{
  "intermediate_size": 2048,
  "qk_norm": false,
  "max_steps": 7474
}
Each number is 128 + 24 x the weight over the matrix's rms, rounded and kept within 0 to 255. Layers, rows and columns count from 0. Numbers have three digits each.

# layer 5 MLP down (transposed), 2048x256, rms 0.0383, rows 1888-1994, columns 0-63
107132139090169097141089116110098107109120146152127148120165117108124112107120131193134173144153124122107072115102087128097122129135114124131138139145130111082136104130092136135166160116115144
116151183163113130133147142098085136159138125105149111131131125125132101133131146158125132143095119101080122156125106142066133062090172149124149167089120117100170155127144115143115124114141133
123118150147149103136157102136132164153119127110179098111152112099129148090146125156078127076138137201143164124142123113163090136110113148114157117124133110141150112123130135173138112149147117
093150115124177122139137114131111094092158146141113128094163125138102098140149134106119141140079151115132101094144148117149141097147101143160205138160165150113103136121148144131133177130081128
143125141122118133104152177094153133157160104155140138137122110148084135130153083112126123143144129152156127133137130125134129116108106127193130096138126113145146141122101139152094153135077134
146099159181136118126131143087094080148157149115103077123148094144116157193141115121165102164139124156178154152110105105072120157136093141110148163165119077114133137149132098102176140129130127
189091120103110178130123088159151126095136103098105152158077103121106103115132128135083121118153136098133139140125120134133083127145145135092128151122153098109156114167136145110111137137103100
130129126144130150108149118143132116145132141153106120123147145132104107132130152087111151100116152118156122079100110166178088142133129117112166132103147089143077122142137130105118114097110107
131134125113073109113116127120127128158159132126112135178123126102112166147106136173142086117126125152129133092115097132125122119110116136109147158136144148086084115113147144119128130147118134
130144134111106131130146128154120074139133139163145130113126146129127141129128105115105117132131135130155141084111167129168135125166135105168145125120109125150155133135135119131109152099102106
126154140145164102108142116121158164101153170122077154081091151175110148076145094120139163127141094146134127152088145102090132092142103110073089150133127106094087134159128113123173152126117120
123101172109125104106149127159151163124151116153108158121139136141156162114157111146100120142166146139174172106100106150114148089082123149103103125116136134118119142110133123162124084134123156
092100108102196095133158168093133085157109143139142133168167124105159036124142091129132129143125095144090146120151147138104121135127129156054112104096120146121157097117187108132148105147194100
102118121153093139095097129123122109113150149144154209111106123129175101177106093127136138105138114116148165165089136143127133114117078148101119170146155122148141084101099105118138139101148086
136082103106186156146183140133128159117125144162122149099127117146119088103144096169124117127132138090171126127101094148107136111164126116076136115103129117106132143163125150120140127093110118
102159110123121131144151132116156124101074121107077152141157097112172115093116117127083137155119130118121131167171155181132111148170106111093127160174168133129122100167080079132103168154120129
105095150147142187124124169093156094100119158152142176089141141154154189141132133128166111149106118134122066117142148123072134108117130136026141102167181121168167126177132146114141068100142125
144106099155087121130152163124088128137112132188133142125067155120118161108120121137114132143133112133134128152121128122108122097115147113120140120101124112114114133142110094099091114173132149
117105069121159132144086157115151141104095127116114116076121130149143110138122142126126105121122120142158116127097118112100125100134124156105085129117126123118146105156134134128164110110136141
120147144137127126136128148089111123135126121153155119101089124156112079103152155094119117143154125118125126108101172125129106162135124094198151128110119076154129152122121122124172146131142137
153137093146106131122124109155111054120149105147139151124104094114101134130115161156160118122139167137126118149151080188134128122104096090112154154147128151105115084149115111121139135102098151
167118109129104130134136189146148091105132124101111114157129128107150100131146150112150120188077121117165188101116133132072118165123116116123095131121123169104127125072153147138137087101127150
109111153122146111146146156115111111139152150118136101082146174144128148181123149135145128119139057164125152142118172160118116097120136110120147124115094134123110118100122142100140136127122129
072131111146096132125109124088085124181120120147127123098142125136141113115156140091119144114129116135150139137139123153072128118103150136164136127127135152130132109186117125093164089101093138
129135103143100134134148140115155132140127126132170133114103164136088158135128120148121104167103115110137122087119153067135111141184147145143120123157105152127108117104085076093114159096136130
160144124130177153164129080117109086142209172086128074090117102197126110144116141133158171173131080098125101171118163124094149126109110138137130082143135130131092135159146126131150135141152106
146165119148113153144144088083136132128133179135139136117136117123104124157099156106132129125142114139134140161127130116123146101121153119067147134072130134179142127070106155169138115127146105
119143144137173090117098109133133151129109126086128107149127122111112113159135133167041155076185156172172155126139122120155116140163129110131135120164140102092134152134155127068151123105150146
114140183129186063128127142117132118129141108136104127121158093145115132148135087133091113144127106124120095117144115133129173184161106144054147147163125124138115108113104114130132086087139150
155167131116169113144132168113122164142174144107127123142122156130119170083097152124158131087108117137093130128126114125154130174077168101046171130153086121131114111141149123147095117137156147
149189112116183140121118117138123112123164086122163116168141105158126121115129098156135134113140141176132121122121130141123117105123152147121168134120100107144120154103096136119090147138137124
147128088133121157165120112101092100154095139162142128166091129118121130163087144120122119127119109085151146134128127141111140147144138166080083137099120168140165136121119133145162123126104115
126109121026163135122112149157091120101084120129086129180153143123148125129109090107128102123178142103149125103107131130109163132160169134101122143134115126092144128130187139153085101153163117
150132119090157106109120084150136134094114094103111127162145119120117105089130136135136116138086153152125153105092109119147114139148094151139179130131147125165130138103132144119120130121068110
113106134116134146132135135126129134141119102117124139114104136122124116152105091151104082114124141128127111151133119109199124131121140133085123135128123099115105108100139148148102151174154110
165113157128169111170056105134138149108143172150148162095126148138149185135155167096147154122119098131132140130062130127128140115156119143038158158125068085113128111116107086147162093144134117
145096124145065109127117171137109088151134128127078124098126098055132160101149143096140118159122125123128183109125125122123132113129124126154144129147131145146130107105202152123110118135084123
093155108139137117137166144149125141141142143141110153081100110147121111127160100101167116105113108149132129130149069106108144149169119112070096092139124154084131104103106143162125137187157096
100153152116104104117153161165109144092111153135125126119146128119103142125123142090123105145136150147136168120106130127128117138142123135098145166102133123157140141116097135078082138127097110
127122132107125127120129112103103105113135122137156122108104142110116134136135136112123121121081101139129105192137116109115104112155159121121198069106115110119122150133102157131158115110100141
095126158111165134111151111170109111129147167150130113139084114133134099090122084104083116101167127153143150078125105164112087127142095146112137151106118100126171137087186133162159180153109125
124122106161125164154134120083097117143130136097083185125135122153099108093127188160157108126124157094115145124105099152133161093094114149119107113146132079175144108103132132081157141144116119
160127137150156094114116099152096111146126120139125106119108129133145117135122126114120091122150099063161152127138166130127130109169114154068111116142164121113121162113089135137094135101114122
132144134122152153119145110113105113113128078120134127104103114110130140147165117119102102127145125118135157136115132103121120125123109170139102186117119188132096121074136105133124113148124057
143143165099110078122167145149086141161126136111120121171135114118149114154131104146108154142100132139140176119137166123145133126169113159134133137150139109122140140098084151137135155108125143
124156121189165139107147129132118190081139109167145100141156156142106152134154107123119101142155094148123109132131153139093133147126095121079144137137138107079147113146109102091132145123170108
101125150153158103159148125096100155122102139135149131093102124081087125121119128165141153110107180126121163123133146146111128136117155118133154113115113109161097168132128136146098128104206132
111115141168155130130114157059063134169139125141137120131103129152111193119131114094096125110112192169120080129144151127116123159142130129100140111131120090164190108144110130100128168140162167
158163122089175106129102128151131119148127157100147124151174085121135175105111116146139130154139145155136120141120127129132079090166123142089121128113120131123148145118151164163074198160126132
129133174131116163140151135112121155121096142148115071132091139127134082133076108113143130138152169116100144130096132121104119164132214150123148082119109135105112153124086137128145127111098131
133153126160145108112113132171120138093102139169134116103111122133105067110069128138110081107123145117079169162139110095176131150116131160130099155140159148151149095138118164089120158119169152
084107109103114122138108136075178145131135104124106150155075155107108136162133113097131131105133111093126116119161129092142103118178204091139151131116156101166122113098137138117098108140120126
121124124108105140127161104124155065106112120121123098126143124112124128141137098136112107132132155131136119127151156118118123110178109130206134106106111173139162138104131165132114129132070117
076146141110092115141119137117126146117148144119113085126134121091125152135199117103127132134097128097147186121130140133126151132064159139187178124115125159128091137133141147086124139127105177
109113153129151094109115100109144132165133114142147120137130113151113154167141136127177133164104120167187120120118124147156127106137129160134143095152178155081077116087140130078105170081127124
113129126145126102091132150099133134126128178159124147131158122093154085152143145118138110127126123136153130151125129108141087144132120124141131109123130126125087148090093097156168114125149118
118128143166131123103159140081119092105144147135143116114098128122140135170129165118078120129147128133089142176164154108127135168149099108085108139124100161145166114169101110102108123119100135
112102141113166174103119194120139166110144120158127149110124117145121140122076126134120134157121116128173159160135159127146104077129133129120087117154117158141156146099156123136124119148120153
147149126104143168148140127144151075113117113127106115154148159134110129096195107145149109125155150114148130131142154151101113123149157125098127129098148150110152144123143146155147134125193106
170118103143159104140147120129078128106093135109140168126079089170111128129134110114126124115126107134132115133121177109141095190127109150098148105120106148169137134108091073115136100125121114
117120195109155139128115066116107128131138140152130156128117135139126139156138146099111148104146151143122107111122105154099170166116125164184146147081151160094123099141123140144138145144147153
140151144141117085092122144118152166129123140165148171063169156113088123178128105142141107126107145145113114136135114111125134094144116131136094101105155089117102154129136128105160134139127124
105084118129112113130115117111110168173132133127152150083089131109106164135144165112121146170086116150158113132125105138152133092114105082107109124128139158108110096116152136163143101160119110
100105134092074105165143121111082140117137083130129133158123135098133172191131103128142093153110105178144118135116097131118131121152112140223147110160116199144116108093142152141119119147119099
139129144141147126121129100097154124131071131139119135110129126175122125142114119099162106123152157139149136103140176135133168134171106135081142179125116117140115127090123122127104150140132117
104139121116147134117142149111109099101134104102133160133108133174163153092119090130156062133142134141116101137141118121156135079151173132094135120099126088102064117161087133150115085137115121
108112103155117123136098119098117100134128139133093118138130122156089100124129158103127127150130158093117124158133123110121131119145111158164119151128132164144102109107116128108129126120167134
125117120124123136168128103143087177102099122202125124146116125161149096139143132141108140067155154150123093121104067150104091140156130143167086136139066088100132113126154106159100141122148133
147108148087160113117136086150121169114176133094156180123146122131136168078124120092111138095094140154139122148103144111102075124123138130046122137127126106128135133118093112116106136107055132
139156115151164125125090110109092152109113166133122138121133133150136124098125153119121146153152144112095129188099152145106109107135131185103116085079077093092088106120155137096146165124097154
106154116135087117105115115143110121134094128103148124136142129110159123131152194118113104151107135117128162153125133155073132182161142120147158146119139149103122138118097149084110138118078088
141133130127166142132128172114116098145106103099133153120118101081134133107103119103102148072125130085128122093114105160083118142143123111100094138110104155151100107118150119136103135127142175
149130174174159108126097131148171096151140158129137156104143130141119102110164120094142156112093120147123164122121134143137102127087144118066130107091111157133159141108188113135113148153146156
127131152104112141112133115106167166118093077145117108151104119132135156162123143123114139120105110085104102141106119141159106131157120130189150118119115148157193147131163130100071073129128160
127154097134114133150156168130138107139124149108121156165117111150127153120138087112135151150105158120162108125127130132143117119111140138115140117113102089162123126101154124139086134095152105
122125126131142154057132145100171138124186150110115158120176130134109155155077090111134119126160145107122135108124139082118142099138130158113178127154214086127115130150159141120097147116134157
100115132155095113180086153084135086126141130086143096123141121141110144140115153158116132136101107129123149125099123106134090108147122170142122143113162112145171159085116145118150158123122099
137145122118152137105105141134101130130106108115139107139125101139138178131109163130051126103136114148120106187176090152122137134133138144115130129114121102133147081144151128086127183148148121
111106135122122141116137136138086114132123149108142127145122135133142124079089105190141125112143135119141131098121167122107160101118139155143081111153136123105102137133058164129114153139119126
155105125146142076143084118110113141095117118137134186084126156125136127136125177144131150131136131176100098123120086112132085131128116135099132147157175117112117138108085129116144134114111118
090137083122143161141112115090129136109143103128132129086126111075154127097139123118188107125136184128118168142134139143160144164122121146102117113140151171149086130126168117148136167151110171
143139110127181144153097121119172176142125146099079140118148152093140120110132129125152126117123085143094137150134124138138137137106156107107135112139107099149144113138125081106098111191132131
132097140112148115109107069111178144129130112160109126136136129096141121100124151125159079120124099104111107193119123175094145101119127137076178108152137109124118132139158149120118136116114135
142141093084149123147169163177119124131142100148120122138133157128171158095124136072171153153136126097146087164110090136114114125114081101255109126134124119081165196116115078065100092128119124
111138152150109123142135159122109115141149148122121146133145105129137138129106125111126112106112103131135117150135136124137151135146159121216166102098111137110134128135085106101142150145124161
134149126166164157137139137127128133145113079085151112125139117069207131135126153121142119152126157134119081147117146119121162158108112134115131082120118179107098148060140090131080170130126158
120146150121135149137096106141113114105176103119121109123120107119112092115080165146127155126120140095095147145093120135124084162124108089132157136123139128101112117127118175111145138137116123
096110105126155125131173145124094138084143102117171125137120169081142148111090123123155134120147153109108140170135123127101128127160147140110155112114142149118089112140145109130148131138117123
136118127149109103143108138162134080098100130127113151131102166148133106102136088108111138109119152097145122124122139106140151109136105169144116119154153128130092080083169159132148168117136140
141150134106144096114090107121126149141110137097159109082069133138177142124123135144140130129098107093125135136179139114094099110113156088116141119114137174144124121162137126120126132133093114
146124121110141146116125125128092119102123158119115125098125130132130130120115155129095109145135097101198101097118134130143136107175161114097149147147149098131168131141132143119129120129138135
120161120145173143137122149133129100130109101130147171088118117132138165137151118162138132103123122144147125135113115147111156128127149137087129158145154116151132125109102115147157097143147117
160096115127164081109131176153125105138096118166157131102117079136144137107115138147144121095138110098114148160089108143122075133112121186048113119136131123108116164106165104142082110112117117
151115161123123143111190118151111149121128145083101136099129108123144125160116152102099106098147078136138115125128102133076133144154122098129113142100148149128135168154138142072142126155109111
093173130139111113129141114140161148128149134111095138154112122154118097139103084153112123143119099121133162143098147165100122113097164115084153154123118124114117146134117145144155107107159153
109119150112113147169104136129159120138141121137106128138140130139184117126077162183104149105104147175165134153150128151116110135103169091132105123128138178107079088147124123152121147092168103
158104111120140100134110131110096123172094135130164137156112098153098121117115134138138102155142163093152119154124094098129114078157148151108114118106123134121118112123161124135116126137174109
117134156115137151163123128128141117113120126084119108127130179130126165157094104088101120138144133099132131111100134118095110074099112117112103184128130130141127139151125120131123159161147143
132115149143164077082129122161134121111106136123142099114182097102108172080122114116113146155128146113101113141119098127136124153108138154097148125151144092117145115136143150118150110163141111
123168131140070140125125092120150105100125139114128154146114109100125137098110161136114155091154133133094105103082123130080132148119163138176154184133141117110133131137105143122118112126164121
134132124102159155140118136102125114163113109142164147121137110093112146121109119070137145105113093107103078116169151142141155163132141117111124138158166133114147129144111145166142131153128114
105131154108075159128124095107154136104135099152133156113129170057162135138116188154120112121152104092135086131118105150092117147122197125139104068125120143117114116145140136132130113154131093
164080142085093121126135157146139164109108144094124097113131178113150162113123118119111125078126133102129122156117118125162115168125114122156145090137127139098136119153138088150121137115142113
112177135145187142120122117109109162099113133125124131100104156139128127089142113143141192128162102130144132129131152144125067133134100127064109134120165097135089135138151138131107136083118119
096120146097109124155082152090163120145114112158144123129099076126117119144158123133127138108119104063105131125137129145157160160140137135118087088142100102125174140161145136128127096146125127
130120155150112106120096113112166121126138134115103141146084151172149143115138124125119101123129155095147117162095115143158140144095137158158169081138145155150146137129127108108148137143114145
125112123138187125146120153109126166131133114152128118150133140109155115145122106140070109129167107165125095109133112147165130134134114174088179119146140092117185091098146123146116137124150129
# layer 5 MLP up, 2048x256, rms 0.0441, rows 1889-1995, columns 0-63
136140145123122120107108157150117075106173090162164088130142113122118068117108136176103170164144111142115109122097123099170118133123105110110122096149099151048140136154122098122134079147126109
138151137128112154121131147155111118101146098113142154141123159132099137135120145129144143161145124061088106138115134116143123100116099126122165094103127114103078059105096158100134140106127129
122079170126133118142146135170127171128140088114124137128126121136132132117124190140134105131146144155117135143059154145143094146109110110124121109135092129125134117107103100145095126103125119
111113144106123098153148111159097095078133113128136165116119136141132134115111152130131118122118124108127164091095125165141171137105119114129122149125142100085159124149138150081125123125146106
141139108117144073124130103140160134114132100140172125099163081146155144154179112109115161082109087126119162132130149150118081173083122090086106104144114121124114116095136132135094109099108123
112077156123109120143180111159118121083151107164099136108114152102135174133134183097111116135100160136153152137167108100147170129102086152134113112097148110144126088133136148093091137119137122
146116136139144122119156120144174119138140084133132121131117128139142141142098151126130095085111129108108164138127126082110136108111089175100098178134151125110167166066157129122110116131149130
138129137148101125133153129138137121114160161157125131150135158127136088153138137118114142131105123139147084137154167100125164132119121149111141157113135149158146102116136120144107143156117142
115112155132144107111129118136112181134109106123131094118114127130122122139113151144155133134105112144141128145115104136116138120138081149138145159127149123147113155099117148121134118142112126
124079130144150155096131124110129084118135107153165142111129131111111158098120173140131122098116155113097108136176123127178146144126149140136152151106136124120165160079122153164119137113137080
082127121147119122116131134150140102123146148145124135137143126146130166141123106131112166093125129131126162157073152111130157153116127132108147120110127165093134111107131145116109120104137138
096115115128125114129115145126124127104145127133167113074135174107151164130073133149107132135132102127128109100100094121105144122154073125113093129182107134113145105173062143094117138091133140
178143191104144156095141148122147109146161146100133085130196136146060113123112129090138137103124114121151153144119111114168127153138172107113157084142103111079133122133142148127128117163113145
095134165139111144178109114169106098125104144100174132156110171110101133086112164135147154109136138112105129123159098121165141163152112116136115163129140105135120141179132142108115124133119105
136144125139152122147159158113154138106113100115193102095129126114105138113182179108101120149133088119120099128138163154095124143132138142067141148089114147127112121181120159129103158091142111
125141147134149114119153121126106153144129130158144133145109141155110172159131131102123157145139096134107077109079158142132149109098112119085137121135113138133135126138153105067129129149145138
117143130126115138141163102154154090139121121127115094142171095105113133113148121110113122105096151116115123159101110102151118132128141156113142153128108134143132133120111141132142153110142124
140152154126105105148167127117146129093128149114168139179171111129149136134155150126153186097139123084164110088119140102115124176094158138117145136134095130139126113130142131150128094102119118
144134113116117117130122159131134135138136104121140167167113129143125107136175144162149120114085131122158110128161129130132171112127117139129151106150139141096135105139152127131125141120135125
131133134155122098122127106125105150166135125162140121159083136107120174094128119138105096089159159116122133114161180092114126122163141133095133161083123168139140131113145154119081141119151125
138112162117148106115155114120116149110119158182165121087147117081109142136131121140107145137144129139096081119107140101117133080124135118120133133143104069153128140132119139117141139114134118
126131163124126149142167120134094120166136141108109131123171114106107071081155133093120147144127118116149126157125089083155151137083109168132161145070154117116136073181145130132120127117140118
111066133094167104100156135133136149141119090138114135133115129147126180138122148123148146144129149126154135107124138121174078123139087142139145146160128101112149089144105110119114118123133100
116150132160155141169146123147122152114117108116119167118106127112149111138133094160149141097126093114138130169149118136062107114094081076119128157120121105121153166100139174137096112115068110
133116122144148143169138140111120135125144081107176135168106148094115100098078122146123150097105105120107104149090107151151157105170092157140117128103094156117155115143120123153101117047122150
118126120120136140094134108156087109136112155137149164135176121160124133168147125139132132106139120107145087110120076103112125094109136087105104099132116098122169150161140137115120132115060129
138098149114113128112113131144099117146128145146116141121102133126103113140125133121106111139089088127084133125139141141135131097153097164121133139102150142111127115163135157137110145105111131
138152121082113167111160149143141148133097138095139131137159130137115110127125123119110152100128141089110106133137142088181167083108125136120125111108121131109115125173168154138097118107123120
121142117092076120087149097123179074116165090120142115164147136114113085168123145083163153118131115130147145127102066101108127134151118139137151133086087115126104157137124134131091130090144110
147115144110110161135126124106124158128091160154114138101151145093115151120156142105149144150109141071085110128144102106129080147126099088129085129150128135130162155109128112139132130117106120
102144176138117110144144123118136089122127134101130153130139120127137117151127138144064124107114159124082083112120096133125095140060119116088166151140122149124128139115106129097104135104143101
142135102138152115208108106149132131086126139157157119069126108104084090120134162123152088100105094119145128148064155147144123157103096169101116138178099144123084160138111135121136146093147093
119160157140138127160131126132122111146142146095133154117136156103135132128170141127099101139123075089154137113110169155096116111150125142094135156169115119143125107138145109137136085099120126
144134131117121087102144099155135118132157124138135103156102141163121118151138125108134138153135170111151139098126122156112153124123102124089126134130139132135156076163116127092123157119100101
127141125140157171123171082140108118120125099122131128151135105148142091135134129137089114100133123106136117179118108083127133154095141118112173131129069141054172069091110150127131171067127113
102153153084112105128140101113136157109167139166143106160132170144126118105144116101095132163124149105132133120108116116107084135127130116125137114120105182138127136164090137203128163153118139
172122140151135102130148091107124144136120154129170105136111105096134126141129132141133136158140119147103101133106126114133123148104122106121147158135117119131120127091118109134112154111084109
166148134138130066109122097101146123062156109142124135082143114140097094149138096132105114157126088146124126158156145118134134133148080074105127147135087148130114123143145179148132149105122140
135069155107129121116124060141149113107180119151131129162110142148135143115120137100140117180136093151103148091088144117105156137155087128124140116146113154134136106125131088131116154106121127
140121151123131108133131107186129135108142106119135147122130110144168125139169161126112133166097128132099144142113137104110133154095102103130101143121083107117107144139114105127150140076126103
173144124111129151112138130160114110157127128147140122084130127083164115154138151103130102088146107143152132139120124115127150146111107110116151139112115147090119147137080134129152127106139125
125126124128147147094151125141106111109166131122140114138114132123134142152155135119112135171132127160085147128133161123124124105085127102113074151148119116165103159112129134086124114125114120
123125154129157092130135128132118098093141125129109107133140127134110125148122156151114137136106170111098097168132109101114115132122127119122072140139117101060148156131172159125128149148128084
121111117132162155094137137135112112093127129136095130126122095106110134119130151113156125141120100101137128140148149147117140127142140150066124124085098083150154136123116104070122129078135125
147054138122147106126121124150111082169168147148153148115181141146090147093135210141111124109151119112136133134122132136147158117138124187128199122114108116128157111133112130156108106090133105
144098144114142099101118099214172133131160129140098113179154150123127105115131122099098129121139154111136114127113115115137141133103127135144100116158145180068138105141118113097109102151094122
116122114118116191166181157179137114154091167139125128112103109121100124131166130143144125140124139109146088160119143111108141094127134042074127134154134109083101100139132195089117168112136115
100103119094121152203136102096100134089142112212135115151152128106134080151120116150120103140152138100092108137079137152127140134135134125142076190139156151142145141116121131117095132145122115
130090126113127142129151100151145093090164106114163132112109117138104109138097152142145116152168094108177132111138116137147139098097108119107134186147146085114115093122137124133084186135106143
130082180122153120104124145143105141124133115116145124126135112135118150106116182106157126129148107132176108114153162140151125174100120137114136117119131118127125119149113105135083139134138128
184088124118118086121153128172135102150176103102086127142116137148116131123126097119142132124141133109183112124079158164113168136127139113124128147147122145114110102117120126127114132111093147
184138149103138095139134118123090147118138140149106110128121144094127085137189095080153133179171107134105162117086142125084141158126114118142103128112142118165116107147130101134135118123120085
146109159118177142128154104187086123118140104117152121139140149172111105153104182145130146106112144173131092120148119146162125171095140115085145129125128083169174110132116115110109154101146142
179111160126142132095114125115111117142176105164117109126126109140128142122171133117152103135126144143084150086124144141128164138128138102143115183143058145134132092088149112138112176112153138
116137202153159128111163115081117092143143101073126158142119089125137073101129152192113120113093089084131099134176121118155149119154133116099149086157075159116139125151158183120097151135122099
149114116104141126128146117149100114119121146087130090134133134094081118104143126150156146136104124159103140120140105124096159146133124129145153155127130117156142115155125152121147178097120103
138127182090123082138147112092116123129121140165111126117155125075111138137157140142172104132115156116076098105142109117144128166135118128135105134146132124118121098142098115114110154132143116
147150108134118134095151176155155117138119130115164121102102100129145092162111120121104126109097137100085135139114111115130122172130121135143117190117101118135156146101131167131138168126127129
123180141144129135122126092121130159091128116155132131120127136133124112084146176104168065100137103162116117164112102144149140176111106171141115165088110161112159110120121150158097101075138128
147129151091124112131104121113120111164131159096141110131182167123131115117120130114095094129121145105122137109142126096129129120118146112126139169142105165149140119144111225125115085108138124
119128122099128100155093158131121122074100109089145158127136111146104085115154138106155161139156153077161134128088110117122108139124124116118133150135082139141148132110097147123091130149111107
135116145087126115106171139124130131090157116131139117131136138122090134126114122131119104143105185121110147145125146146134164144084133133131139152128110150138100145114067119156121150126143144
118145110116170115121112130135151150131106125118128145113161127111142152128115141125165144107147130092143136113160122116104106154091126127040109132153111107100156090139121119112118097091146170
134117113097145128091126092116143134132160103138139104145107091106143162127136154124129085107131131129096143115137056098105150104120116121128094132121073120125117122089135138112146134103092148
121138100099163158146100106142150051111131148141175115118126133103089125143109156140116101112083125067156128131109160128126118146088100126140111167154125112122149096113145171117159127133162111
147089121121133098127143149177098136091146131149116131112132138107155138136141110126119145110127132157155069106120115121090169130136128177117144152158126074121155073118091099152090140111153116
142123146100118150105135098153115140120118118165096122108113096097081148120147102121154108103150145104164138133104095153145153187128123109119120157133109113072116108091112154161117155064125134
162146183108149084140153133162152090096194148113130138146139126134131164136139218126117149121124105132155131114070135119084122094134129120127106129149166180118180127109147133114106111100077109
139131161099121163138129131168135157128179116109083137115132128123119104121130148144116153129082107132168115164139137146153182171151130076142093098155102102098165153125079126156119119095140116
137093111102145121141126108137150108063109122157131063148108128147138111053099106137149152155130127161119095104155131101140130120131122190122123167191129094122142148157150123113133096117122083
121124131099147127141121138151129126070132114155110114118114133095104096136105143115172141116142088115135144145124109139149122189084100131099163131170126130087183117106082128111119156072117090
135137120098127144132160160108097139077121143100126124140131138110140144132124100124117130152141099145120111140120145089115140145146159120132130156139143155108111129139046158129139140087119123
089140164144133125136117077166100119133139144136126081133148168132133121097137104128133114163145143119150146141094083157118137137115159128129155137140069091130114125075096163143113162134127147
123170116094132124124154114127176132100106123127157146104187128128110116156170169102133129111122126131139152123129137121175122106157130114097106144106109142088166126111125102140127107047097115
165093122130114133172133109205110133093134098103166123127108146096100114130109137149148145168123160105169130170144098124139159151137141093115083134133092131116118131083169155166093122137078147
144141132108125140079142145182154114135142131129115082134154112115131112161168141104180084122155148102132172161120111149105132158097132119149085111153132118129105126147140162125129113134113137
154093108121136096167152120124150125120158157093104122139151152126150109136136146146135173140130123095122117168134128149123120116125120150095141138156133132120182084188122114125091162162139109
152138073136132107107187147142142121089142145183150113094161144134132148132151107107143110125131134105108127077082092145138121156117112096122151143134127157124136114117133128124087123146088161
091149153126126111128100099137145088142120128097155083141123120133114127155150099136109109121126159143118140118121152134135143110121095096128105144160120140120102087115137143121147072129149119
147124150121121172112148121119102129120145120102126114176091132155075126121101126085132103151118078163129110120128157124130113118120108125135100180119149127122179077100105141137115183115095103
144128156151155105158161128125107107101150100138130123166155107116099108163128119075127110146098129073141128094104131088089146120109101125133131135132085161163132128107107137178092146114092112
132138169099109109142149090164127174098163143090112129130105127135078122088121107105134111158134115202116170110155149106151141086133131145140105111102107126125130101123099138164135089062137126
162089153103130160142116111160139113130151144172112125136162098122109158123143122112115145128113087095096102107131141069143109104120081076141082149154102147102089125153107141115072107136127096
184131123131119123128133104118162145142118139102105101165168133131118142134118113149090127143132170116131098142109115133119123136085098166134120091142134176129119119147122100165087118120085096
139134144111102149097122136128093097118146110127139172135101109127115141139175136166108121154165096098133129127081138150133159135097072128117158182151110142113157108119157159140132157143115094
114125156129134109143149115143148155148148148169132095130155161126107120138121145159138123123147157115109094146106148103175139155155133118094116102135117105144154145078137125173110117115078124
103125151151151072102108100137154140107183141166147117148125143144084106089154149122126129142137111131125122173128117093110126135106111132125161159126134141133135078118095117163103189097119120
122147163111119168134147120106110157093121096118135127147105118095122131140105139178155125159095131150142110158121119140132182120145092128126119137116099101128111143122128127122123125132109110
140172140163143098146145115132107092133124117131126138137126095110121113114133126118153129143146120138146126095103116149092160123149069099106071131111081157116124119092142117142121125117125150
068090124122141133151162105152116144133125124136117095147166077143126113137146127127111140129122172128095128176144118160148141177116159154118099100118095093115140081174114104168126128099071106
116112119114117120127127127119088122174118083109181147115127117120097150158133146109101141119135124112148110110151165101108152155129130122109128150129116153089152132106115181109093172136113066
135162151119124102111157152167087099106111125117132156124114129155129133139170171134153135157125116155139115171124125131148118144081116128093169138124081125138128148105078106154113138098110133
108112158134135138137155177139161159147147132115158136115140125139140098131128148132130121159091122111137130100088101119130142146124143125111141129126133163121141078161132112155122119124135156
111142124126131096108145164105147080143127132132124133094140132075107086166156164089118125130123111077088111107149107097084137113118115108073129134167129156146121126115146139145118177107106131
140124151131145105133096087120137153144132103141146135124108145106064124128112118119131125121155111119116122063073104111126104118107073107099130156151122144159155126147102138096093158118173121
105173123104123076142133113099133124087160125137124135097162106136065093147144132138124119188121144093127148139133125144092130102109106139132111162120161103095157135100126151128136121097092119
133160147086118098162143140136126138106112155138159127110141103111143069096130116139109109130164133114137117155140141099124133157114125155112085116107079091077078152159124116158129105109124094
135116146138132139133147166128133127169136158102109115149133111142103130180137140118126138129124153089156129146151189140149186123166101127135103134117126127146158091125102133125129128094128086
139107150134116116135124140149110146151177105156120129133175167145133116115091105121127092105133108153119133145149155116138143166132124103136125129158108143156164070111108115118109124128146106
088167112129139151127142156160134126148122110139115098123137078097151125107126129153114137155107115150171172140099127152146138136114108147145124112112075122126110143120151128111109140116106103
147136133134120065101158136121178149110113140135125125140126096165136124135144145118171135136108111166147115118144161117126109105122133111131131131127125128125127061136149070137127117140125123
091128176178085193124131122134128134119118133147140157088112087123109105134148118096136094162128130131132138152111108108116188097104102144119134150130127140133126138100117133116100133136070119
113128139108131153166155110160128153173135128140099124126130122135098121149109122127123084135077159109111086128120115121132125139138158073129134108145130114137171155103113150163097107104124126
104169130137113122160129113149094098082127139119090079122141114129072169104136129119111137149115105109094135145113144128105151136161100143131127135135109156081086139110127105176129117110138131
134158155132095134106144112153118145094147107087164107121158104119107123145149115139098121161104126093128147119141100141154151132114126117137130123146127151110155122169163154153144134108152147
112115161141123108134146111100123093117154136155114092138156156091103119143100170131129142100134134086147102125119097113131154078116140144124067157128138097146130134123116150147119133118093134
092124130142160129185126143094160110166144117132151166154125181101154094127109120121123138130111114114137133063084157136153156132142100104134169174125104103112111112136146135109103140153113112